Weights of a small GPT-style language model, trained from scratch on English Wikipedia.
Architecture: RMSNorm before each block, untied embeddings, local attention windows.
Each number is 128 + 24 x the weight over its row's rms, rounded and kept within 0 to 255. Layers, rows and columns count from 0. Numbers have three digits each. The size before them is the row's rms in percent of the matrix's.

# layer 10 MLP gate, 320x160, rms 0.164, rows 287-300, columns 0-159
100:086138113138128166112080089172119126123154139102192084136158152155133162170122149098143144129127129134134118152114146119096111166112093144147165129140119196148130122132132152091143174114136123114141145093131107119113120134115126125089174121113081164120126108172152143139130119087104133170146153144115126150105132105106094099164133139121134124133161159129096147146142153170130151131110117151119160079164148099159144103086146135141143104119095137142140147176150107136152133135097131
093:149156070139146052142093080159120077107127148127124105127107153137113151157127146102135117092144129163105148111134084122096134119171092106105147136103145151116136120148135076104112121114123107106138133127110110137136140091139138153101129096108142133138104203142156109130114162141127139141127151139120139133144137153123147131122088136125150154098100145099127090152107135118104124130084089149109139156106162099131137091108083167107135174117135113180119125122125099137147142134135186
102:109138163110129101118166096131157096135136161132104109110130167152110127133130095104171147094101134101079121124153130105104102133101139105157144133150150122094129133122132146109140117068143164143163112171119149144136139126126148127159140102160152139144125155125094132115159120141161062138144174153129147155126174108136148134127138162164125144145150161104135131153119159102090106121167165137131102134154102109116163073094162142098109173187113152118118111134133140121107108114094105
100:089120107144120143130137187129129131183128197153097085110114137116097096142144166111128126132158154117148122137094132143153152160117148118132127138150123094116150178144142089101096143115128100088126135142157137122106121131097100114115107148096086160132119126138143139148146129139141127085168107180113135131133187136101115136166137108130163108154162154112092086133132165159134132149153132105168124141147153160152132132090174091101160131127152142142129146125114144110086114170141116
097:087144142092125093135116132148125119156108083089140112112114137134077084119144144058147154148150128148163127115105125162122129126092074101151153129149132117133136099159103160119140119132103123122125116143089132112153136105136159093144151125120086136110111156153153174140133159140112133127081106125179144144128119114146169117093137126110123147083115129107103107113160107169126110129192153119140097122132132119092116091113175117102054095122123142126111157119145147147110112124134132
102:095127115194107132119110123188125094122115147132141099138127131108160130109110106135134087082160135165157089091119121124133121176156123156131123123111176086111127124115078173156126127107122134078122094122126126096099102088124141095136115148158134151115099143124112149111117134127155138122165121119110124117139150120146152153138161165111132167131157174120102154153129144145131138125139157153154157107151165126087121121143103112093125179106097094096156131134173146137120172170111131
092:146164156120134080081113158101139138153063144152076139105088161095136127135139116139145067127115108135119163126116143084088142144092099145135146126067143142176128153125120131079124118123100099091143145109114086081103142112115116131113158132134128101130113172140141119139080106131104134099133114121130094176103117142108106121154133156176130144142107096144120125114134138136119098137112112143137102141161083116133112103163107115131116142152140118126095170121096117091144104103127124
099:118161131127168142159116086130111109130145124126061120132131107124131179156125083128136150118085149195129148145131094113112133136102159131162118144162095099130113134169093133145136169119127140142120135130163071135118164119150130122137112122093140135154122133155100110158113108117161158103153116136115106126112151127146172105104162126126122160119085137094158155082148105119093149106091102134097102111130119095103085116130124151130150152129166089167182139149143133115088128112127134
097:104146100099100090114125130086127131118113122096114139110144137152182136141148137137117105150145116112155125131107122124140124118104131096113148109126131145177115136116103179125129134142097111131116134145115174102141110129107126132158106156119097135103160131140080119087142178120108124158152110140148129160152134129135143128157182095127116141113116141105150109113124169134112128124101149193127123158140127134157101147094113127119126189120168074144117197125124139080149114067099192
100:126137145126089134148149105108126116173148161128111111128157126126150115165130140122147138109105140149128151168084109160107124140109126174124130097120111137147101110124096151124100125132121143100118110122112141157155125183142096070143108095101133135161115142133084123145134155167156152114178136183133160128146103137159075102106180125139123113129171156132151130154201135094127103153102156135128111140153136136127135130151118111136088149124133111160105132093204110153129159133150130
096:099152140144119158107119147098125145142181118179133158202115125145083063131143087136120117110095135141114090156098118113080136153109102132102154132132176138123146137121129124129167118099105131170160168141142126111097147140190099141098106095122150150102099142125127130104143104131134126122092137117153128125077141120115084107146122182163109115124147152144124161132145108134138130084121154138136154142131149124116116114116121171148138119100123104135096115114144106119160091086144108
108:147135164140142144116142118104142122147126097083131181153113150091138111107113148108162134155073157142078122183106101145157181162100163108121132095117131124139122150115099110087150128102108142113139111094131124112157115098146126162109126153128135120123138098125138131107133163060101197085124117138148113121151085096106136155124113124158125133100155151088138106135107111113113143110139076115137128141111135131137104102163146089146118153145127119085125144168123159106131094108135106
096:151136094173100134161118149131152103179156167147112102128151113114117115148135150125121138152155120132104112079144117099088129127107152120145107149134123120133126138126107134133112128174133101134128105137120111152114127069134091142112131164146116145168119154178101098147090129137111076124146161132132132119123149097143149132120111111152148134136133152186134184134106135117099143112130171172114109087117138116139147111077129079152087140137136152126137102070137109125095058122130167
099:125116083089109115109167090141119127122226090126113145146106103153120127111088122137126160161152142143120122135131115157088119111093119136149121089074105144139081157131117122102084128105137113133121110138105075098095120106163157104131146130108105123146137153079129122133102143109158150147097132148129137140141119182149181133115138165129124128138081104140130117114138124145153144114181108132122129099139119127139129145123122126136186071152122129132150155116114137143136093167128111
# layer 10 MLP up, 320x160, rms 0.17, rows 287-300, columns 0-159
104:184096149131107147073133100148140109164117170107111093125125146102145152140115120110133125136096119133146156098135143089162084128090083112135179126112098176136123154138098150109145141158156107123112133100142155158117132127115130127145128145105126102129139117145147156159166099117107048109095141135131139168147154150125154134128153107096171138107139178122120154145114174164109110130144132145103173113122082137114129121126158139126146164145093111088140121142153121135151098146104154
083:181079152121102080108156111103151194159162143113086114140104142130065172101138140140083130101149126141149170130125128095101108152147103131150097171116130131140125145130132130083113147173129155127127113108152102168141114125144106111126146122127135136126152130144091148129104134175153153139113131156108131127124136119167186147065090090116147149115110102143146119109160151127122131128138134079176103154115135093109154111138124153138139148133143110137155138140114088152123133115121138
107:126128105123116153139091135137129098154163112114092159116158120142170128117128138150149110092136138148118149116082103157147176099116118103143117114136139085111157107116125113140112137147124150108120106149090142065101134108102093107128133145098134113134148103157150164133126114149120150141143139169126135156111126080130144167062118135113132083131125152134150101126134093108082098148119135126120138132171134161101108118108114094133095097179160173131143144120128144086133148189106067
106:094137097148119120135120151132135127105106124115128100100143140134137107109144104122159118159153134151110094173142126160117124098167135147151146120161134124117098102120120149097127104163111110169121144154118078139140125152132148147158186115123153150169129090128138187089120165155153131122150214110118117115143151161150149114099129144122102163116154110101080151111126148127145124125137154131137138199125125121159110113148098121132146135124101111108112154177192138129140110168129094
092:111097137170137165127170113128101142129178101114094143148101100109137142123158099104102116094097154195128162132092099076053128121155113132105136155150081159143111134082139132112122114119156120150109134116155147114142116108132122142138101154103150104116121121118150131128110118094127092159149142118077129113123140122153085118128130100104140146076128120097119151124179135125138144125147089123157090093094139133127104118122095132118089133106127158131143093113157175129140093105108123
101:108080151107143135110148083127076132133124105105155071119156152127072138157119130124161108165125143164094121130161158130147121144166105123130143141166139133098094130093141107142150081144117099161140110111104117096072136117159126174141110106120146145096119161130161121119128129138109137125131096175165103139171168110127149162144114150133113139135107087105121087114154105111153121166138153103131111126160195105109134126127125119147140118148157163149166108124134116119147100135131100
094:135141096144091130115136148111130127118091144132166144185166144145138158149163121177121104144114137154101091125140136161127131135122164109131128089136124105129147156121122143113156137138120103108144105089160110144109120091144153119156120080097129147131166069135150152109099112133120134130098169112138110158144090135095131143093161129095086127107136117137097092117120090105132162189141151105177106099134149160125147146130156129122113096145133132145197076109153144087139138125123140
098:073157152149119113170136093114084176151176115103156131148120129136150096119111157078102141114116088143163113151130092125151133135172132108145126156159148121162150091127125127115089153071116069149141161133095117163109129124169148100147141095147154147091114138106090132131089156097113097165118140111106114114129121140142150146113132132105123140144103156116135123128126100091131157149097116108143144097133109134096104074163127144131114148106118111139133122103125163142121084154095130
099:126143151166123137092118129143190161162126153149126146087160163129134113136112112083124137138148138148130127116126154135113147084105118127147151137108108096148173097142162095110165049109118135084122177102139132155076155086112111142123105135128063138135099159156113105127118123107152116128145138124115088137128125098164168147093090161100128132145105112134168120138112104108121139124149108130119170127137134128108113144093137155129081178143159135110145152115132102155139114128133112
100:130158111108127083154124110135094082150140136104151102162136134123124123132133136142149199108132145077159160134140094150165114096129104149097135146051119126140129132135073122094139162117168155116149111136174160149129145110136150147115124098132100101132130191112092128130117105118107151132147140135105176116118150120129117120132153094160119145143140127159148154133095151099155146116108147101106135109120131189133139141157077139124131133157107140121163129143124083087109132169135127
097:129139123137105145121132159145164121160116063115091083165095134137123150087115130131132114139134184153145179104155097118131152139141104129096119145123108125174098131128135138114119107116128099136149114107109146165117154113127136141147115088153121131129140115108160095161145123138139112182107105116102178177109146132135124158157105126102135117123149122169107145096118146174115166116106109142156115084153052142078135131150110139136147153097122143126135145177136174123145120110153153
107:085116112153149145091137091098144116125150113141116089143098099079133140106117108142128119137148120149130105153095104171138123102151103143120142144128160150106150045176094127153187121126138120117120117122137151115117112136104113124102122132157136148113132118147123163157156090125108180111139137135095148132099153076128137125055147122158131129114112147104132096120131116126160138173128115120103157139108150155182116162127143146108108125130137130117077111116113079096168108114158144
091:096160165141104180151180139146136136128123117139144142149103103095139112115109083125133151135124087129119108078125105132135156166121124121086114090126186128114137133133108147139137179164126096166124159142142118135117116119144174057104104085148134122132150110160125097118117098146101126132124148147129154127130104110155116105141134126067148143110070114121140149135145160107146094113129104123103136087087113117116133142127172120125122123126095130167121144138082144142114084137109076
096:113160159154113109111119145131112152160097147135125154102143178151113171112149090107107141141118148062151088148084102161160136157184130138083139100104166139101101160110146122123098123138104134099134105151118099105127068148138161176149151100150152126169135146137141122126161162099135090111135166131128126134135117151094118102154122090110132154107102142122163128111111162124136122083159111162112135126134121101159104126115171098155136092121115119146104104127122117099105136135128139
# layer 10 MLP down (transposed), 320x160, rms 0.176, rows 287-299, columns 0-159
105:174110150173127155098119116164106131139147139107141134117147143134122129128101103117106146135215131101114140118161162105090079134104106103114153195147102128127127080128131127152127128145116116109087131093099153169107096112119116086124149102123121161116112125121156143151162124149113128138114160129138109169106116099085099158173104114117148092165093126148140134154155113140145140127113134158149122113141149137124172124122129143151204116101123156131154098141154116132090113143129141
101:144118198118144136156118134114085148136122167122124134139118169147106127141097069113155116152168092092123161137127157133093089136080157145117101171103139073105156098171124124136149094136136092121130116132136143105117133141157132174114154101137178120130119126144147120112152139176142138079133163121110111144159166125179108150120122099125138116141131096099098117170103091144146106149096125076168130139118140133119164140147131151154119114113105109120112121126143136126109108141131167
101:148130098142101140152119153121154136105122134082121144124113121122158144145133158136155124125131141142119123076131129149175114105111144103149157074112137162127125142123095134093109140115127146102140160158150088158142111163128089083158120080124152102120086153133128129155138135167168146122125143121116151130138139102145167110087086123127147134095122120123173139061163134081107061112099089129124131135148111136153156104129117115091158145179132132129107105141094166158127098095145134
098:113106124147137095113128127171122140162193138095095109145082134128145074186109098151120117147167143172095137107168096119111140085141084143115164133173130104125104130137108162125139122153153126131116119134141095156098104145124086145127093150105125153146103129121121158100153111125115154137102125139097117168113127144118129112111114122094157131134149093145121162161124173116159103093089156132109110156152109145145125130080139148168177147129116123127123162118113132148126165121142169
100:156128132106112147143128099112154126126131139081123142129089164116175090135144123125127137114137089138119147122138091110089114184169144162146148153134177152105120116120128132176126130110147145111121165162120130135112138120117127132111103150114137142145072160119065101086139135121115111162116087085134102119074161087109112111140087135069166095089087121152144134144140133135092120144188113133105120125122113097129117135103116115158144151097142113164141143094141118148135142129112097
098:143151140121128114167124104121150157048099149142140156134104139158152130133112205120098114132137147138110120129143127137160097101097172117108102150129128179132112093178124108147107075131175169101126143134142191127090102100127109119115137124104129120152160121131138116121100071108115103140124087153146102138118146148141137093141081131118145125143085111121155141133116122115139108136154182151105138118107147150137122118117119150175127125143136105183123126121089109156143150118134133
089:176120104145094155138143087114123124115097107117160112106119096128100161136103147154131121211151156095121105145119125167142144132120135115173129135171128147129121105139127167141147098140097147104112159142127130148158095138148162101124127106140104145108077166097127128144150163089132133096112116131124123158127149096151125121099119108108111137136126139157147154129083119161121147114191111133131102149100112122104139129133175110146169143135105130066142121134170128137149162067092148
097:152145142114116131113098087185120108159117108154095116114143173153141120106146128143122082099136075113152151115103096136131133152130142111091108125106099100150096138179153103111163156073102177110137144121124106112147117116132141104136158127173139143103082142130129118087134130130119148112162164121110108112138088110140130141160113119116145145058112109104137107148156126077074119110109102131132112152127097085108120071138140135116104136098127160158150138117131158136110123118150153
091:091098136114136132140135161174103098165168130125124129163105138122148144122118137137173120139141126132111139120152108154127085134143163085125127139152159100155164109052096102100100100077121121158116117111134093139139119087075130122121093080139143131090096136121170113095095099135143159087107147108096097135144123130147128124137154147134147113123146149151135120127142131128082131116142149112137088135137096108102167134117152115135139137123105105121093088180187121117118162157122126
101:087188113166111099183151101110116144138156134135154141117137081168106106103137106117115141127121131135178107145094116134088118149154137089146166148134112131106128147147134118140153159147130143132129199164153157107125102101143101141121076131129156129107140145132091111143146163098152134149116140138159125080091113090095141108140143123110115149109117167127165107155132108084118092126147130180163125141137157114148138111107110109155153094116145111160144130120113137116162090112127091
096:109109150130101151083101121087131143144150146136106124122171078113149152119120125090142143110093128114117110134088133146079148168073127143138145123110113196098121093113141143123143151138107162160134095127111127155157097091169143119132156130187136125129145133162115125098143101175150131158133121082137125167138125124136115151107060143121139161110095078166163152104143117132171116130105100111159150106127139111115145149103124132130147105135095134096121144156104139132143136110156133
111:139159118115163129137124131121149122121127139104110138094075074119130122122170119114149140138141144140107132125142160140120153132131090110132129136099135131101121112130112136164131109156167167098176099124146070144124156161112103070134125117098099142157120080142163170091129106113112155162138123142108094152109181120144120052112146097107114163126122157148107159189135131127136125101140137142122136128139100149119114135125131136165097120094148121108120114136052151102102122160144115
090:154148102105098074119107126100103115154129115125133097171079139112087092135127119172152118158110117101124102134119175185139160169111163163146114136149137122166108119113089102111094089128183130135142105138135097108133121129119157135093146142168150132139107106125151162133072141116137140133137164148145142160135148163095102118127157143113140115147135123108116113129083145102150132126151127120090108143130125150142066144163145123121120115155118128149138130135177128073129124132187124